Part of a small language model's weights: width 448, learned positions.
Each number is 200 + 20 x the weight over its row's rms, rounded and kept within 0 to 999. Layers, rows and columns count from 0. The size before them is the row's rms in percent of the matrix's.

# layer 3 MLP up, 1792x448, rms 0.0335, rows 356-410, columns 64-127
111,190,199,202,216,216,213,191,208,168,194,205,202,199,172,195,220,164,191,211,216,180,210,195,198,197,178,194,240,144,196,227,200,155,192,198,233,196,202,240,238,230,214,210,201,195,188,196,219,209,186,181,218,239,200,219,177,224,193,221,205,193,240,212,200
094,195,197,175,228,203,193,200,185,209,224,204,181,221,190,207,225,191,200,224,200,187,213,214,185,195,205,234,203,195,155,202,221,197,212,195,180,224,235,174,148,171,215,202,218,158,214,216,182,179,196,194,192,219,161,224,198,209,218,244,209,173,185,186,209
093,248,198,185,198,185,204,186,157,167,210,176,171,156,224,162,214,190,201,197,179,187,210,195,212,215,206,184,191,217,181,199,203,194,191,200,191,219,190,181,183,195,180,225,206,208,196,199,223,221,165,188,180,204,209,187,196,176,185,197,199,184,204,179,213
100,164,171,206,235,177,201,158,192,208,201,182,217,208,172,202,188,236,237,192,186,205,223,191,175,179,202,153,181,196,211,212,206,213,193,195,179,219,198,195,161,203,219,189,200,196,212,173,198,197,228,209,181,175,220,202,210,199,218,181,202,207,209,182,200
095,219,221,183,220,206,204,215,179,197,216,178,179,162,222,217,217,227,203,213,217,200,186,207,197,196,213,179,179,206,189,189,196,205,203,205,187,221,199,189,226,232,216,175,206,181,202,187,221,206,197,217,201,196,207,190,195,204,203,222,217,196,193,192,177
103,172,187,191,184,190,173,208,208,193,229,196,231,191,204,192,204,216,231,205,184,197,199,190,212,166,198,178,166,192,205,193,201,179,238,209,193,202,225,165,183,182,154,193,200,206,214,181,211,214,212,231,174,191,205,227,183,221,175,213,204,185,187,200,222
100,185,219,183,230,245,204,195,185,182,181,211,230,204,199,214,221,192,185,188,244,175,202,195,222,206,207,177,194,218,202,210,217,181,202,186,193,221,190,183,200,208,183,154,191,221,186,213,197,190,197,223,184,191,173,173,189,206,204,244,207,191,221,179,184
107,172,211,214,197,173,228,211,192,197,190,200,214,236,213,197,194,206,163,208,208,219,186,212,205,211,228,168,182,190,265,193,203,244,196,205,208,169,184,194,225,196,184,223,167,184,209,186,200,238,190,195,220,226,152,184,207,188,160,210,190,169,219,190,195
089,177,204,217,228,226,203,180,224,202,159,233,182,174,219,197,205,195,210,219,214,178,179,179,218,189,192,205,200,196,228,185,226,191,229,197,183,202,214,208,204,223,176,190,167,207,200,233,228,227,192,166,194,207,223,215,199,204,187,230,180,218,204,204,194
097,184,173,220,197,230,225,193,177,218,202,169,220,209,190,232,228,196,202,181,191,190,219,207,191,214,220,249,191,199,204,216,236,196,225,191,217,201,203,220,203,211,221,196,224,191,211,215,171,185,178,210,203,202,233,243,202,189,188,220,220,198,144,219,215
114,185,197,204,205,210,184,214,168,240,235,177,220,234,196,210,201,192,213,175,192,219,202,203,188,206,187,230,191,198,214,154,195,181,214,195,167,218,188,226,228,194,216,210,190,215,196,212,221,192,200,187,209,210,232,224,229,195,199,222,185,217,170,189,197
098,195,209,240,216,204,197,216,191,195,210,200,174,198,186,217,143,216,170,152,190,180,200,208,179,236,171,189,194,217,199,174,193,211,213,156,189,200,236,225,216,201,185,200,200,221,214,183,204,196,242,201,221,196,236,214,227,212,191,197,216,225,197,178,205
109,184,183,215,219,163,167,179,192,197,197,209,210,241,203,140,182,190,198,226,216,176,196,199,170,186,169,188,197,158,202,225,204,192,185,193,173,191,208,214,198,207,202,209,239,184,202,203,215,203,214,191,190,216,187,248,186,200,162,243,197,192,211,187,238
096,171,183,213,206,209,177,221,165,210,207,196,221,231,173,210,224,221,208,208,198,182,201,209,186,198,171,212,206,210,206,192,198,203,186,214,199,186,190,164,180,205,208,194,169,211,195,183,221,180,217,227,194,214,195,199,179,219,206,195,183,168,203,204,170
098,205,180,221,279,225,213,192,225,184,209,189,202,200,219,181,219,145,218,204,185,190,194,231,210,204,222,221,181,189,196,227,209,215,215,162,197,208,168,202,212,203,184,208,174,183,233,221,194,219,216,180,186,214,205,182,183,185,190,195,180,239,248,212,187
096,182,199,192,194,176,178,245,204,179,204,199,178,199,194,163,209,205,223,241,172,237,253,187,205,211,179,208,169,174,193,184,227,223,196,161,254,168,203,195,198,200,183,164,233,201,211,193,177,191,192,222,208,221,194,196,194,220,209,243,164,209,190,184,194
097,218,214,198,215,202,174,170,209,222,201,186,176,175,178,210,171,196,201,191,162,220,173,237,214,207,202,206,188,183,182,214,201,196,181,195,174,191,204,221,186,222,181,203,231,210,197,221,178,171,167,214,183,180,207,169,202,177,193,195,224,170,234,204,182
090,204,197,172,186,197,211,192,161,211,175,227,178,175,212,199,214,196,226,212,169,192,194,207,186,157,175,197,208,198,152,213,195,200,213,220,194,232,201,190,181,203,153,193,207,179,184,198,197,141,210,172,221,182,184,194,195,223,180,240,206,211,188,217,218
090,182,217,230,212,227,191,195,206,199,195,181,180,177,226,225,203,237,224,198,199,190,235,227,204,184,209,220,212,218,220,190,202,195,201,204,213,201,170,185,177,184,215,192,159,170,196,192,237,178,225,212,178,161,193,225,233,194,158,196,225,199,185,210,171
092,183,192,193,197,192,198,203,199,187,212,202,198,226,219,220,230,214,198,190,162,197,206,165,170,171,198,182,195,205,191,193,192,184,178,212,198,199,203,192,199,186,215,208,228,234,170,202,181,220,207,218,190,193,227,190,199,182,169,210,186,174,224,171,202
099,167,204,192,271,223,188,201,186,199,171,216,162,216,208,230,207,200,234,225,163,206,200,178,200,217,181,206,156,222,160,219,214,221,195,230,202,211,236,187,183,204,165,184,204,239,246,188,164,188,194,223,193,202,195,174,194,182,178,223,180,191,207,182,212
100,187,225,176,194,207,202,212,190,200,209,169,220,193,237,205,198,184,212,203,183,188,189,210,184,205,206,195,178,192,228,211,186,217,214,173,220,216,209,170,206,173,187,189,236,203,183,214,182,187,184,187,201,179,204,204,153,233,183,204,224,196,168,174,185
107,191,185,198,220,199,208,206,223,198,191,183,181,201,187,219,185,170,165,206,191,199,189,199,214,187,208,223,193,173,178,200,202,213,172,204,199,185,195,188,209,223,196,187,180,207,202,223,185,158,200,171,197,184,164,224,203,228,128,201,236,193,201,168,220
106,214,172,176,185,213,199,275,144,216,231,190,224,188,217,199,235,183,211,189,197,241,205,200,206,217,164,227,205,213,229,222,208,174,192,188,222,148,205,223,193,184,202,187,233,253,206,180,193,182,198,181,173,197,189,180,174,195,168,199,201,218,223,196,192
104,198,194,199,161,228,159,201,234,185,173,196,172,188,212,225,186,226,210,216,207,212,176,179,239,191,235,245,160,188,212,214,202,184,204,207,202,172,221,163,191,207,216,196,187,201,180,219,185,208,230,216,209,173,208,225,227,187,204,200,185,193,186,169,179
088,187,187,186,206,211,177,227,195,176,200,215,203,230,202,203,193,193,219,195,185,212,225,228,194,200,200,191,215,209,199,193,177,189,211,185,248,179,168,180,175,204,202,169,159,216,214,212,233,211,188,257,211,209,193,190,180,216,226,225,192,183,206,200,217
096,204,189,208,187,194,178,202,244,228,210,210,186,174,227,196,203,215,165,209,185,198,210,194,248,253,194,192,221,215,185,204,184,216,189,201,222,200,195,257,207,170,190,196,192,195,178,195,176,180,200,174,233,194,199,176,179,192,195,220,198,194,194,205,187
144,221,211,230,214,207,207,204,214,186,209,185,211,194,206,248,194,185,233,208,178,229,199,201,203,224,211,197,191,178,205,205,235,219,176,190,221,213,176,202,189,175,214,221,221,216,230,204,189,192,196,235,195,188,195,206,210,204,141,219,158,169,132,180,186
102,184,199,182,214,219,202,173,203,207,193,198,159,210,214,216,201,187,212,213,186,181,239,181,191,210,193,202,196,199,198,217,192,181,235,179,191,201,222,244,159,230,198,182,209,194,208,186,166,174,205,198,189,200,179,196,191,199,200,206,188,189,202,227,188
087,195,201,208,183,166,182,174,213,220,232,212,211,204,181,196,200,206,224,222,210,196,203,179,208,192,191,200,196,184,213,192,185,172,202,254,226,176,189,171,209,229,181,212,221,233,196,176,222,174,197,188,189,177,200,210,229,186,161,192,216,229,207,189,185
100,223,206,174,237,187,197,180,209,181,216,217,186,174,225,176,169,219,189,201,198,196,208,204,224,200,166,162,201,196,204,213,212,209,173,193,160,183,216,174,218,203,204,202,203,191,194,187,213,176,220,184,236,186,179,220,176,195,190,179,184,220,232,205,235
100,177,182,226,195,178,203,199,191,189,222,160,204,223,210,236,181,199,208,213,202,193,185,194,168,223,204,261,216,199,176,182,184,228,194,209,246,190,191,195,247,222,249,222,220,214,201,200,189,201,230,217,158,221,200,178,166,206,206,221,217,203,220,197,185
096,198,183,219,203,227,168,181,223,224,222,193,197,173,221,182,207,200,209,183,221,204,206,215,207,217,224,169,207,158,233,226,201,182,219,246,169,231,196,237,237,217,189,200,187,182,246,167,202,179,202,223,189,221,207,196,174,187,203,169,169,212,222,218,200
101,199,205,197,167,194,182,206,156,195,238,198,209,167,198,231,198,188,227,174,193,183,183,234,223,192,227,193,235,208,135,184,212,179,191,189,232,200,183,175,204,170,192,182,206,206,208,174,216,206,168,235,205,183,163,156,186,233,217,223,195,205,175,187,208
089,212,247,251,195,212,200,185,169,210,207,175,156,168,184,201,183,184,197,219,179,185,183,215,182,215,190,205,216,214,218,229,196,230,190,212,195,178,187,205,181,190,230,205,173,169,199,180,214,217,209,201,205,204,172,214,201,216,209,218,210,205,196,214,159
115,224,187,174,233,216,203,206,229,172,206,202,168,228,192,219,205,215,245,237,194,233,204,235,178,198,176,219,175,198,209,169,207,194,190,198,240,185,198,220,224,185,201,171,211,230,177,204,166,195,221,194,196,204,217,175,171,246,181,204,180,193,202,158,195
088,210,206,195,224,196,192,194,175,189,204,221,239,217,231,197,243,174,219,185,216,205,181,197,212,181,224,185,184,204,175,193,175,202,187,197,235,166,183,207,206,245,178,178,211,192,223,165,191,202,214,185,193,219,243,219,198,204,194,132,190,210,222,193,197
103,188,179,182,181,198,224,176,199,174,199,218,186,193,203,202,190,196,187,212,207,208,194,206,179,221,245,246,236,180,186,194,225,176,225,207,205,181,176,182,186,191,200,177,141,215,224,195,166,215,152,197,210,184,187,210,224,227,191,236,164,207,159,175,214
090,193,210,189,167,228,215,237,203,191,204,203,187,189,209,185,233,195,176,194,212,226,199,224,254,189,238,210,209,218,202,167,197,197,233,180,235,237,203,206,214,185,214,201,169,202,205,227,175,201,209,166,227,187,233,190,180,213,260,202,211,208,204,170,204
096,194,167,205,235,243,198,178,197,224,191,187,176,188,175,187,193,172,201,207,134,224,196,214,202,171,163,196,205,190,188,211,210,208,210,190,199,211,217,192,202,208,204,199,186,221,196,185,155,193,215,210,201,202,195,194,179,203,222,196,175,206,205,208,176
102,216,173,214,251,191,234,217,193,193,219,207,172,149,187,220,183,197,187,204,198,192,178,207,210,181,219,186,188,231,234,204,209,188,213,214,202,225,189,219,202,238,195,181,210,258,206,162,188,239,214,213,193,223,174,183,190,178,268,223,205,190,187,192,189
100,169,195,215,229,224,192,228,210,180,204,171,206,134,185,142,199,181,166,187,198,201,172,196,199,194,205,207,246,214,203,174,203,204,220,200,204,198,217,203,183,179,172,192,192,208,197,170,195,195,194,196,200,170,185,216,214,210,208,161,195,215,194,190,164
111,191,182,185,209,179,189,225,177,156,194,213,224,184,203,218,190,204,205,240,217,193,180,241,231,185,199,185,179,250,203,198,202,229,196,160,189,190,237,175,184,223,211,177,208,192,185,195,209,201,207,211,189,198,182,211,196,189,162,251,219,186,151,194,239
096,219,208,197,185,186,219,205,197,223,161,197,181,218,198,144,192,181,216,210,187,193,186,173,220,190,214,203,222,181,202,223,202,148,199,166,163,213,219,207,222,201,193,199,203,188,198,199,185,229,193,209,193,198,187,180,195,196,184,208,205,173,194,181,179
107,230,198,194,182,176,184,233,208,182,199,201,180,161,179,205,221,236,239,176,210,200,192,234,190,185,254,172,176,222,178,217,236,219,228,207,204,220,191,192,198,203,175,235,227,186,203,193,219,201,212,211,224,189,231,186,234,189,184,162,202,192,196,219,170
101,233,180,183,204,202,225,188,203,207,236,184,205,194,211,208,216,158,212,198,224,200,213,215,213,227,186,192,183,198,172,178,161,191,201,199,199,228,152,193,176,202,189,194,206,239,227,209,198,160,217,208,182,194,185,171,181,229,185,182,168,194,175,167,205
137,204,202,209,225,228,234,198,169,168,191,196,193,230,187,229,188,179,212,180,195,176,177,204,201,200,209,230,213,213,216,219,183,176,173,197,235,193,220,225,206,173,164,242,201,202,221,176,186,177,213,170,200,200,200,170,178,194,178,219,188,222,161,209,192
103,173,218,204,187,195,204,202,188,194,214,211,199,224,182,199,167,207,189,203,204,208,213,196,200,206,206,202,210,156,190,201,228,192,206,222,196,250,185,192,199,185,179,180,214,218,203,248,179,171,204,216,212,204,202,174,192,201,197,199,188,194,205,154,207
095,204,256,199,156,184,198,210,196,218,171,155,242,203,218,216,207,179,223,166,200,195,174,260,210,220,178,194,203,178,211,211,207,213,200,182,191,174,163,221,195,197,187,185,209,199,197,230,192,197,231,211,215,229,174,208,214,153,240,205,196,189,204,161,211
092,186,199,171,184,217,224,199,193,191,181,186,182,175,195,223,186,164,176,226,196,215,176,210,189,154,185,221,197,210,212,190,199,201,206,197,200,226,179,185,225,172,192,192,204,218,250,192,192,225,205,234,224,209,202,219,205,189,184,144,178,218,181,181,206
106,190,223,179,177,191,199,224,225,218,208,172,231,200,191,202,197,188,235,186,236,192,181,218,215,203,177,200,174,181,216,181,194,166,217,204,196,196,196,193,232,201,217,186,181,206,179,195,223,204,191,196,219,221,174,194,180,208,220,209,219,199,207,214,188
098,183,186,182,224,222,222,168,216,213,184,165,204,236,165,192,212,218,191,218,214,197,167,216,157,209,208,210,214,232,215,183,176,199,209,207,171,232,222,183,234,219,199,186,205,221,190,228,214,176,228,182,184,205,172,210,188,211,217,213,206,217,211,195,218
089,204,202,199,209,179,194,182,203,193,191,192,240,186,196,192,198,210,214,215,186,205,177,185,197,216,229,205,174,208,196,243,196,216,174,188,187,195,214,236,215,173,231,172,209,150,199,184,233,172,190,242,214,195,186,137,211,207,214,200,203,178,237,177,178
094,204,247,190,209,191,198,170,208,236,176,216,186,217,183,166,254,187,164,206,220,174,169,189,252,217,219,167,188,204,203,207,194,206,206,181,192,205,198,180,174,218,186,189,210,207,232,195,175,229,226,241,220,184,220,213,205,192,188,234,216,206,199,199,204
090,186,208,209,180,215,230,160,202,233,206,247,191,223,217,192,214,183,184,223,189,171,206,205,226,212,174,208,234,181,215,179,206,206,205,186,200,233,201,180,210,179,236,235,217,220,186,187,185,207,201,180,170,197,192,215,248,197,196,224,213,216,174,213,206
# layer 3 MLP down (transposed), 1792x448, rms 0.0335, rows 356-409, columns 64-127
156,189,142,228,173,192,178,211,210,185,213,182,178,188,166,183,236,178,206,212,207,196,165,205,186,196,197,212,202,144,187,201,226,188,210,221,195,186,221,237,223,184,191,212,222,153,213,244,186,226,207,211,234,208,199,226,156,179,183,194,169,177,201,199,201
097,204,222,244,183,209,189,217,212,169,169,178,229,173,221,217,150,208,195,171,228,209,168,180,206,210,199,184,204,209,227,205,209,193,201,191,218,188,176,243,268,228,202,187,201,244,163,210,201,212,205,211,192,193,233,175,192,194,190,175,200,210,215,229,181
084,154,216,226,180,191,206,199,241,216,201,211,218,201,185,198,186,183,200,208,219,206,173,188,219,191,202,208,210,174,227,197,221,191,218,176,203,212,208,222,237,192,219,156,177,192,197,221,219,178,221,236,207,193,203,177,171,213,200,220,190,231,216,218,168
100,263,227,198,177,204,216,234,176,196,200,234,189,207,216,196,218,166,173,192,209,184,178,220,225,218,195,241,199,173,185,203,175,203,182,204,214,202,215,217,251,215,174,225,205,208,197,235,207,195,170,197,216,207,205,220,182,187,193,218,196,180,178,217,196
109,191,205,204,194,169,222,203,213,187,212,201,247,213,200,168,180,188,211,220,181,211,220,177,182,217,171,200,194,185,205,222,207,206,221,201,247,175,211,198,174,176,193,210,195,246,197,195,178,181,219,190,216,215,177,214,213,188,168,186,218,191,199,165,256
099,210,211,218,189,203,233,188,172,189,177,208,167,197,206,219,180,187,179,180,219,204,188,206,181,241,194,211,244,219,205,229,167,225,177,182,231,208,208,218,237,229,220,225,196,195,187,211,197,185,191,192,226,214,184,183,196,177,182,174,197,225,221,188,152
099,217,182,225,216,156,189,202,204,223,220,210,161,203,204,189,180,226,208,197,172,201,193,204,170,201,229,227,216,202,187,186,182,201,167,225,220,179,217,174,190,218,186,221,219,187,231,204,227,201,224,200,207,198,198,219,220,220,201,186,189,200,214,208,223
104,219,205,178,221,228,170,197,201,194,223,208,209,195,184,214,187,191,226,201,215,211,213,209,199,193,167,245,194,212,144,196,207,194,203,189,203,228,215,216,206,188,209,187,208,212,204,205,184,154,195,225,228,207,221,188,200,200,209,202,192,228,178,204,173
095,235,175,205,206,171,192,207,184,203,204,184,208,240,160,225,181,205,214,196,200,192,204,219,157,218,205,201,180,198,203,195,146,202,190,196,198,195,183,214,189,173,192,207,236,209,193,178,165,160,234,251,211,211,186,174,195,203,212,186,221,210,178,172,230
099,232,208,193,197,201,182,207,205,184,192,222,186,198,223,196,181,203,204,215,202,214,198,222,214,229,183,159,190,199,210,183,164,190,159,212,180,210,193,189,191,201,173,229,180,226,203,221,210,206,225,193,199,209,173,154,192,209,213,187,163,195,221,190,185
118,175,209,194,168,185,212,167,211,166,195,227,192,162,194,225,197,210,165,219,196,221,194,187,230,221,198,188,209,191,215,220,199,206,190,189,217,188,198,169,178,194,198,192,177,213,203,191,190,223,198,211,208,248,216,177,216,194,203,202,208,170,227,206,190
108,202,184,155,173,194,190,191,190,200,219,218,215,190,201,198,266,219,229,260,207,213,213,207,217,177,237,209,193,189,210,218,217,196,173,243,192,221,174,198,204,189,192,188,197,175,206,210,197,212,157,212,175,191,155,160,179,212,190,219,187,172,204,207,231
101,217,185,227,229,212,230,222,184,213,191,191,178,147,192,264,198,221,204,147,186,237,198,206,235,215,206,227,204,224,194,184,181,193,217,194,213,215,192,189,209,186,203,192,163,190,213,220,160,175,182,193,237,203,224,141,193,228,231,185,179,198,204,195,188
097,196,209,212,192,194,214,178,206,196,186,212,191,158,217,199,176,201,183,175,176,211,201,179,202,204,233,188,194,198,194,232,197,204,214,212,193,227,206,217,181,188,169,190,234,189,217,196,194,210,208,205,201,199,216,177,211,197,189,193,220,223,201,196,215
103,179,205,194,133,170,201,190,182,213,191,231,200,193,170,200,181,237,184,194,208,217,218,175,180,185,189,191,205,192,192,183,206,205,186,240,197,182,240,204,191,196,206,178,209,191,179,171,190,182,180,220,233,184,208,211,223,213,199,233,224,167,160,202,214
093,203,186,220,230,204,210,180,186,203,193,195,208,227,193,245,191,195,190,159,228,147,144,242,171,206,206,196,231,192,205,204,192,173,188,233,176,228,199,191,226,174,214,253,186,211,187,199,223,207,209,180,209,188,195,186,194,185,184,168,238,177,223,217,194
095,170,188,195,206,183,245,209,191,207,202,224,213,234,221,180,199,190,229,185,228,180,238,168,199,227,183,214,209,192,232,174,210,208,226,182,217,200,197,178,222,191,209,188,196,172,191,197,204,229,219,204,201,230,189,223,212,221,191,185,169,245,171,207,224
090,196,188,221,190,225,171,212,211,189,217,183,230,235,210,197,208,217,186,166,214,188,205,184,216,219,209,211,185,222,229,189,211,210,208,184,211,186,192,185,214,195,233,197,181,225,194,207,200,252,207,261,193,206,221,216,203,199,204,166,180,183,201,190,190
082,203,193,197,193,169,204,205,217,200,200,223,226,219,169,189,194,156,184,209,233,231,166,193,174,207,172,221,197,178,171,201,184,190,214,192,231,200,243,188,209,199,190,194,218,221,196,218,191,218,159,191,217,243,206,188,184,228,232,196,185,196,185,218,227
082,178,217,173,199,214,190,192,208,218,199,181,209,205,182,165,187,184,194,229,244,203,179,244,224,204,205,212,193,194,187,222,208,223,217,167,185,201,207,202,222,191,181,200,187,180,225,214,224,189,202,186,191,200,178,169,210,237,225,180,228,225,178,220,183
103,226,200,171,168,186,191,193,218,205,217,200,247,194,189,185,201,203,190,193,217,191,191,203,191,199,229,204,216,187,220,179,189,181,232,170,207,173,215,231,198,196,222,202,210,194,156,215,229,194,194,214,175,217,202,231,204,219,206,173,213,217,203,194,226
094,197,174,198,172,204,207,201,202,204,190,225,182,217,198,210,217,207,184,188,227,206,189,209,208,193,229,204,240,215,159,190,228,186,212,204,189,177,176,197,203,232,216,211,174,186,234,203,219,214,226,213,182,236,187,198,239,197,224,208,175,223,206,213,223
107,194,224,203,184,198,176,178,178,220,189,213,209,196,182,208,185,206,212,184,210,187,206,203,202,231,187,181,199,191,222,207,195,175,186,220,202,218,203,200,199,199,210,210,216,178,195,178,219,246,211,220,172,213,205,153,182,199,236,234,190,212,218,208,177
107,189,210,207,235,182,200,164,209,182,182,182,179,205,192,192,158,202,203,202,197,162,184,187,195,178,211,185,219,183,191,183,177,212,202,226,192,253,183,191,220,202,201,228,174,170,198,237,180,204,193,232,222,228,190,211,191,205,207,199,218,176,174,183,176
096,210,193,217,232,179,242,178,165,212,208,206,233,202,172,164,208,198,207,211,169,172,208,234,174,222,183,146,221,206,211,166,196,229,221,194,201,234,176,234,204,167,179,211,193,191,206,204,192,175,185,194,180,217,203,179,202,196,208,201,200,188,204,232,220
080,223,207,212,192,160,213,204,194,229,210,208,201,194,169,219,192,191,204,222,218,191,166,172,228,212,186,201,158,203,214,214,198,217,193,207,157,200,201,215,220,222,203,220,235,209,206,199,187,177,247,152,176,208,214,198,208,203,189,193,231,228,189,228,182
088,226,197,159,213,203,203,196,171,171,197,191,214,209,172,234,206,189,212,155,216,185,198,184,147,167,211,197,168,196,190,187,194,190,198,214,187,213,179,177,209,202,201,176,211,214,216,195,217,228,205,236,194,201,205,193,192,202,189,188,223,203,196,184,210
140,211,184,177,208,210,205,185,182,225,208,214,230,214,209,190,204,216,203,223,224,170,212,215,193,177,193,231,206,210,177,175,207,201,242,220,206,176,202,229,208,200,176,195,188,225,170,201,208,197,195,198,208,174,187,210,189,197,246,206,206,187,239,202,202
102,207,207,221,196,193,190,208,198,185,218,210,240,188,201,199,208,206,220,182,213,216,186,206,205,208,206,197,192,185,210,195,206,230,201,227,245,182,184,172,237,170,180,217,240,205,209,218,195,230,192,221,191,193,238,222,204,196,172,216,223,221,198,190,226
071,204,196,210,207,217,209,229,200,187,184,191,187,186,199,200,199,167,192,187,195,203,191,218,164,221,216,214,215,216,221,216,204,244,197,162,186,207,202,215,202,172,194,180,146,177,187,218,185,227,197,220,233,250,178,171,175,224,216,195,184,182,193,209,215
105,173,192,217,169,175,198,229,159,218,192,174,188,223,174,231,212,197,221,198,204,219,204,220,192,205,244,217,201,222,193,167,179,203,207,173,228,211,168,226,164,197,203,223,195,203,213,189,192,231,208,222,168,217,200,156,214,181,195,210,219,189,166,183,182
097,220,211,182,224,208,199,184,205,219,176,213,198,166,158,167,191,197,190,181,185,214,218,206,224,175,205,154,211,216,229,225,223,182,220,205,168,192,218,216,147,182,179,186,185,204,208,190,216,203,155,216,248,184,159,226,209,236,181,176,164,213,156,180,207
106,173,193,193,238,175,236,171,207,155,174,211,196,218,201,184,215,187,184,198,184,183,200,196,187,215,210,202,221,246,195,156,175,203,194,147,231,188,183,165,175,178,215,204,192,212,180,208,181,216,216,203,205,200,178,187,197,226,185,220,217,195,210,163,215
105,226,211,193,212,159,203,188,205,205,168,173,209,210,177,174,200,249,154,227,207,213,187,146,165,201,176,202,196,180,228,201,156,204,199,223,186,212,205,196,169,228,199,219,201,208,203,217,186,199,207,204,239,216,211,224,229,162,178,191,194,169,217,218,192
106,219,152,169,203,195,219,224,235,213,202,222,241,211,206,184,242,224,205,186,217,212,211,209,240,225,206,211,195,186,197,174,199,174,200,183,185,225,204,201,218,219,179,206,199,236,168,229,216,198,191,198,214,203,243,209,200,175,218,212,211,191,212,195,232
100,203,239,209,167,194,200,180,169,224,200,189,217,201,225,205,188,206,169,143,213,178,198,167,227,202,219,170,213,218,186,233,183,206,222,199,156,216,192,171,187,205,206,230,210,158,236,189,200,193,173,201,220,209,195,232,218,175,219,194,204,196,178,235,226
078,193,189,226,217,184,230,208,240,201,198,209,172,170,202,165,182,218,205,192,190,205,226,205,189,203,178,193,216,197,232,214,212,184,228,208,157,209,224,188,168,152,196,222,178,212,174,238,213,213,173,213,186,173,168,178,188,194,188,241,215,180,183,210,208
098,222,205,216,196,193,205,221,209,217,214,179,191,191,203,206,208,197,235,195,202,210,209,200,209,192,150,165,164,226,209,167,183,213,161,189,177,216,216,233,240,182,190,225,269,202,210,217,205,184,234,217,195,225,209,188,174,194,225,183,238,209,221,195,179
079,202,179,206,248,184,218,162,192,226,173,200,214,223,210,200,182,209,191,198,190,164,209,199,165,181,174,224,201,196,193,222,210,204,167,197,154,175,201,200,187,199,205,216,204,212,200,185,228,181,208,229,169,217,147,210,223,199,160,192,174,201,191,201,205
086,168,219,204,149,155,195,204,198,181,212,217,208,204,219,218,169,229,206,179,254,176,201,188,204,199,238,188,203,210,221,188,195,200,200,202,203,172,189,171,208,183,206,197,238,201,195,201,230,209,182,215,202,215,184,199,192,198,187,179,223,199,211,187,237
092,179,228,184,186,210,160,199,197,228,184,197,251,255,207,164,205,202,225,178,195,223,215,198,201,207,189,236,223,179,177,196,200,200,191,181,224,195,237,205,217,145,175,199,220,169,192,261,207,188,205,181,209,206,243,204,216,190,158,195,194,221,204,221,211
104,187,195,198,151,195,186,198,184,229,234,231,182,234,213,241,182,171,198,206,245,207,206,231,198,169,179,186,166,173,197,209,218,193,213,191,206,209,198,195,235,199,190,225,204,210,205,225,194,211,208,220,209,209,218,191,213,217,216,225,211,210,202,216,229
103,215,209,212,202,215,215,154,226,226,205,184,184,230,200,185,213,198,224,132,173,194,208,162,191,210,201,195,195,172,183,200,205,173,201,236,233,186,179,209,212,158,185,214,216,222,219,183,204,203,194,212,241,197,210,186,185,216,214,164,189,189,237,209,190
084,200,192,195,203,206,184,215,177,175,206,213,220,198,202,245,217,196,211,180,187,214,217,225,202,196,204,198,213,211,218,165,204,222,202,223,218,171,181,205,172,198,202,192,190,201,182,209,202,167,200,217,204,206,188,190,187,201,230,207,210,214,215,227,245
119,187,210,222,228,222,224,166,199,198,193,209,218,233,193,168,138,178,178,210,203,186,220,185,205,215,183,210,210,197,214,181,177,180,181,185,191,193,216,212,192,196,240,153,146,195,172,201,180,184,208,192,143,206,154,200,173,210,207,216,196,209,208,179,233
103,187,213,220,175,194,175,234,189,184,168,217,212,195,198,198,192,221,189,188,202,189,169,182,201,175,217,191,215,216,204,239,247,189,182,198,195,180,251,210,227,190,210,195,201,178,157,188,233,218,178,181,206,226,199,215,208,202,239,220,220,194,213,208,188
143,197,184,207,194,177,185,211,239,221,227,221,218,196,213,154,205,217,202,207,194,228,219,203,201,206,229,203,178,227,181,192,221,251,237,188,208,181,207,204,176,210,218,181,176,195,205,195,198,228,195,194,198,217,196,242,208,193,200,172,228,168,221,212,215
097,184,193,180,203,207,221,224,190,191,213,179,197,184,198,209,209,178,209,208,210,206,214,229,194,204,197,201,197,242,210,177,181,210,213,158,211,163,197,210,223,203,215,216,204,190,215,165,226,232,197,204,198,199,231,232,205,210,188,196,214,214,189,226,188
095,193,149,210,227,225,221,199,200,177,207,243,174,178,185,191,197,213,165,229,215,227,205,149,200,189,235,221,229,214,192,211,184,180,195,203,214,224,241,183,178,204,222,203,193,186,203,173,201,201,163,166,185,173,232,178,198,236,176,198,197,231,192,216,174
080,222,196,224,197,178,181,197,227,191,228,229,201,213,198,191,208,237,216,169,196,203,209,190,186,239,202,189,224,199,216,212,222,190,199,207,201,174,227,229,216,221,196,202,228,189,189,197,212,184,185,183,192,178,222,194,199,222,196,271,208,149,217,216,187
090,200,161,223,212,221,183,169,195,190,211,193,187,221,208,198,193,225,172,194,149,199,182,187,191,214,225,197,212,199,191,199,219,226,196,203,200,188,185,181,177,192,199,225,214,198,241,170,172,207,191,195,187,181,232,176,221,199,168,208,172,196,201,197,208
131,184,211,206,176,189,174,214,189,196,205,224,198,184,210,208,177,172,222,198,180,203,205,185,240,207,189,174,192,188,207,228,235,211,192,193,191,178,190,213,169,193,214,216,226,182,204,167,191,219,181,227,219,201,222,169,218,191,185,178,200,185,185,227,197
094,207,195,223,212,211,204,205,191,202,206,204,182,194,203,214,197,182,200,167,218,221,208,222,191,192,180,186,191,163,194,162,189,172,234,230,175,206,182,146,179,237,170,194,203,235,208,215,195,216,233,183,198,206,237,229,204,196,182,200,188,199,197,192,204
088,165,179,230,180,193,207,231,184,164,209,198,230,171,214,216,163,235,235,194,195,231,204,218,177,173,206,253,186,210,195,192,204,202,199,221,201,200,206,216,246,194,205,199,196,194,157,194,223,186,174,181,157,198,175,187,186,205,224,168,162,180,204,193,213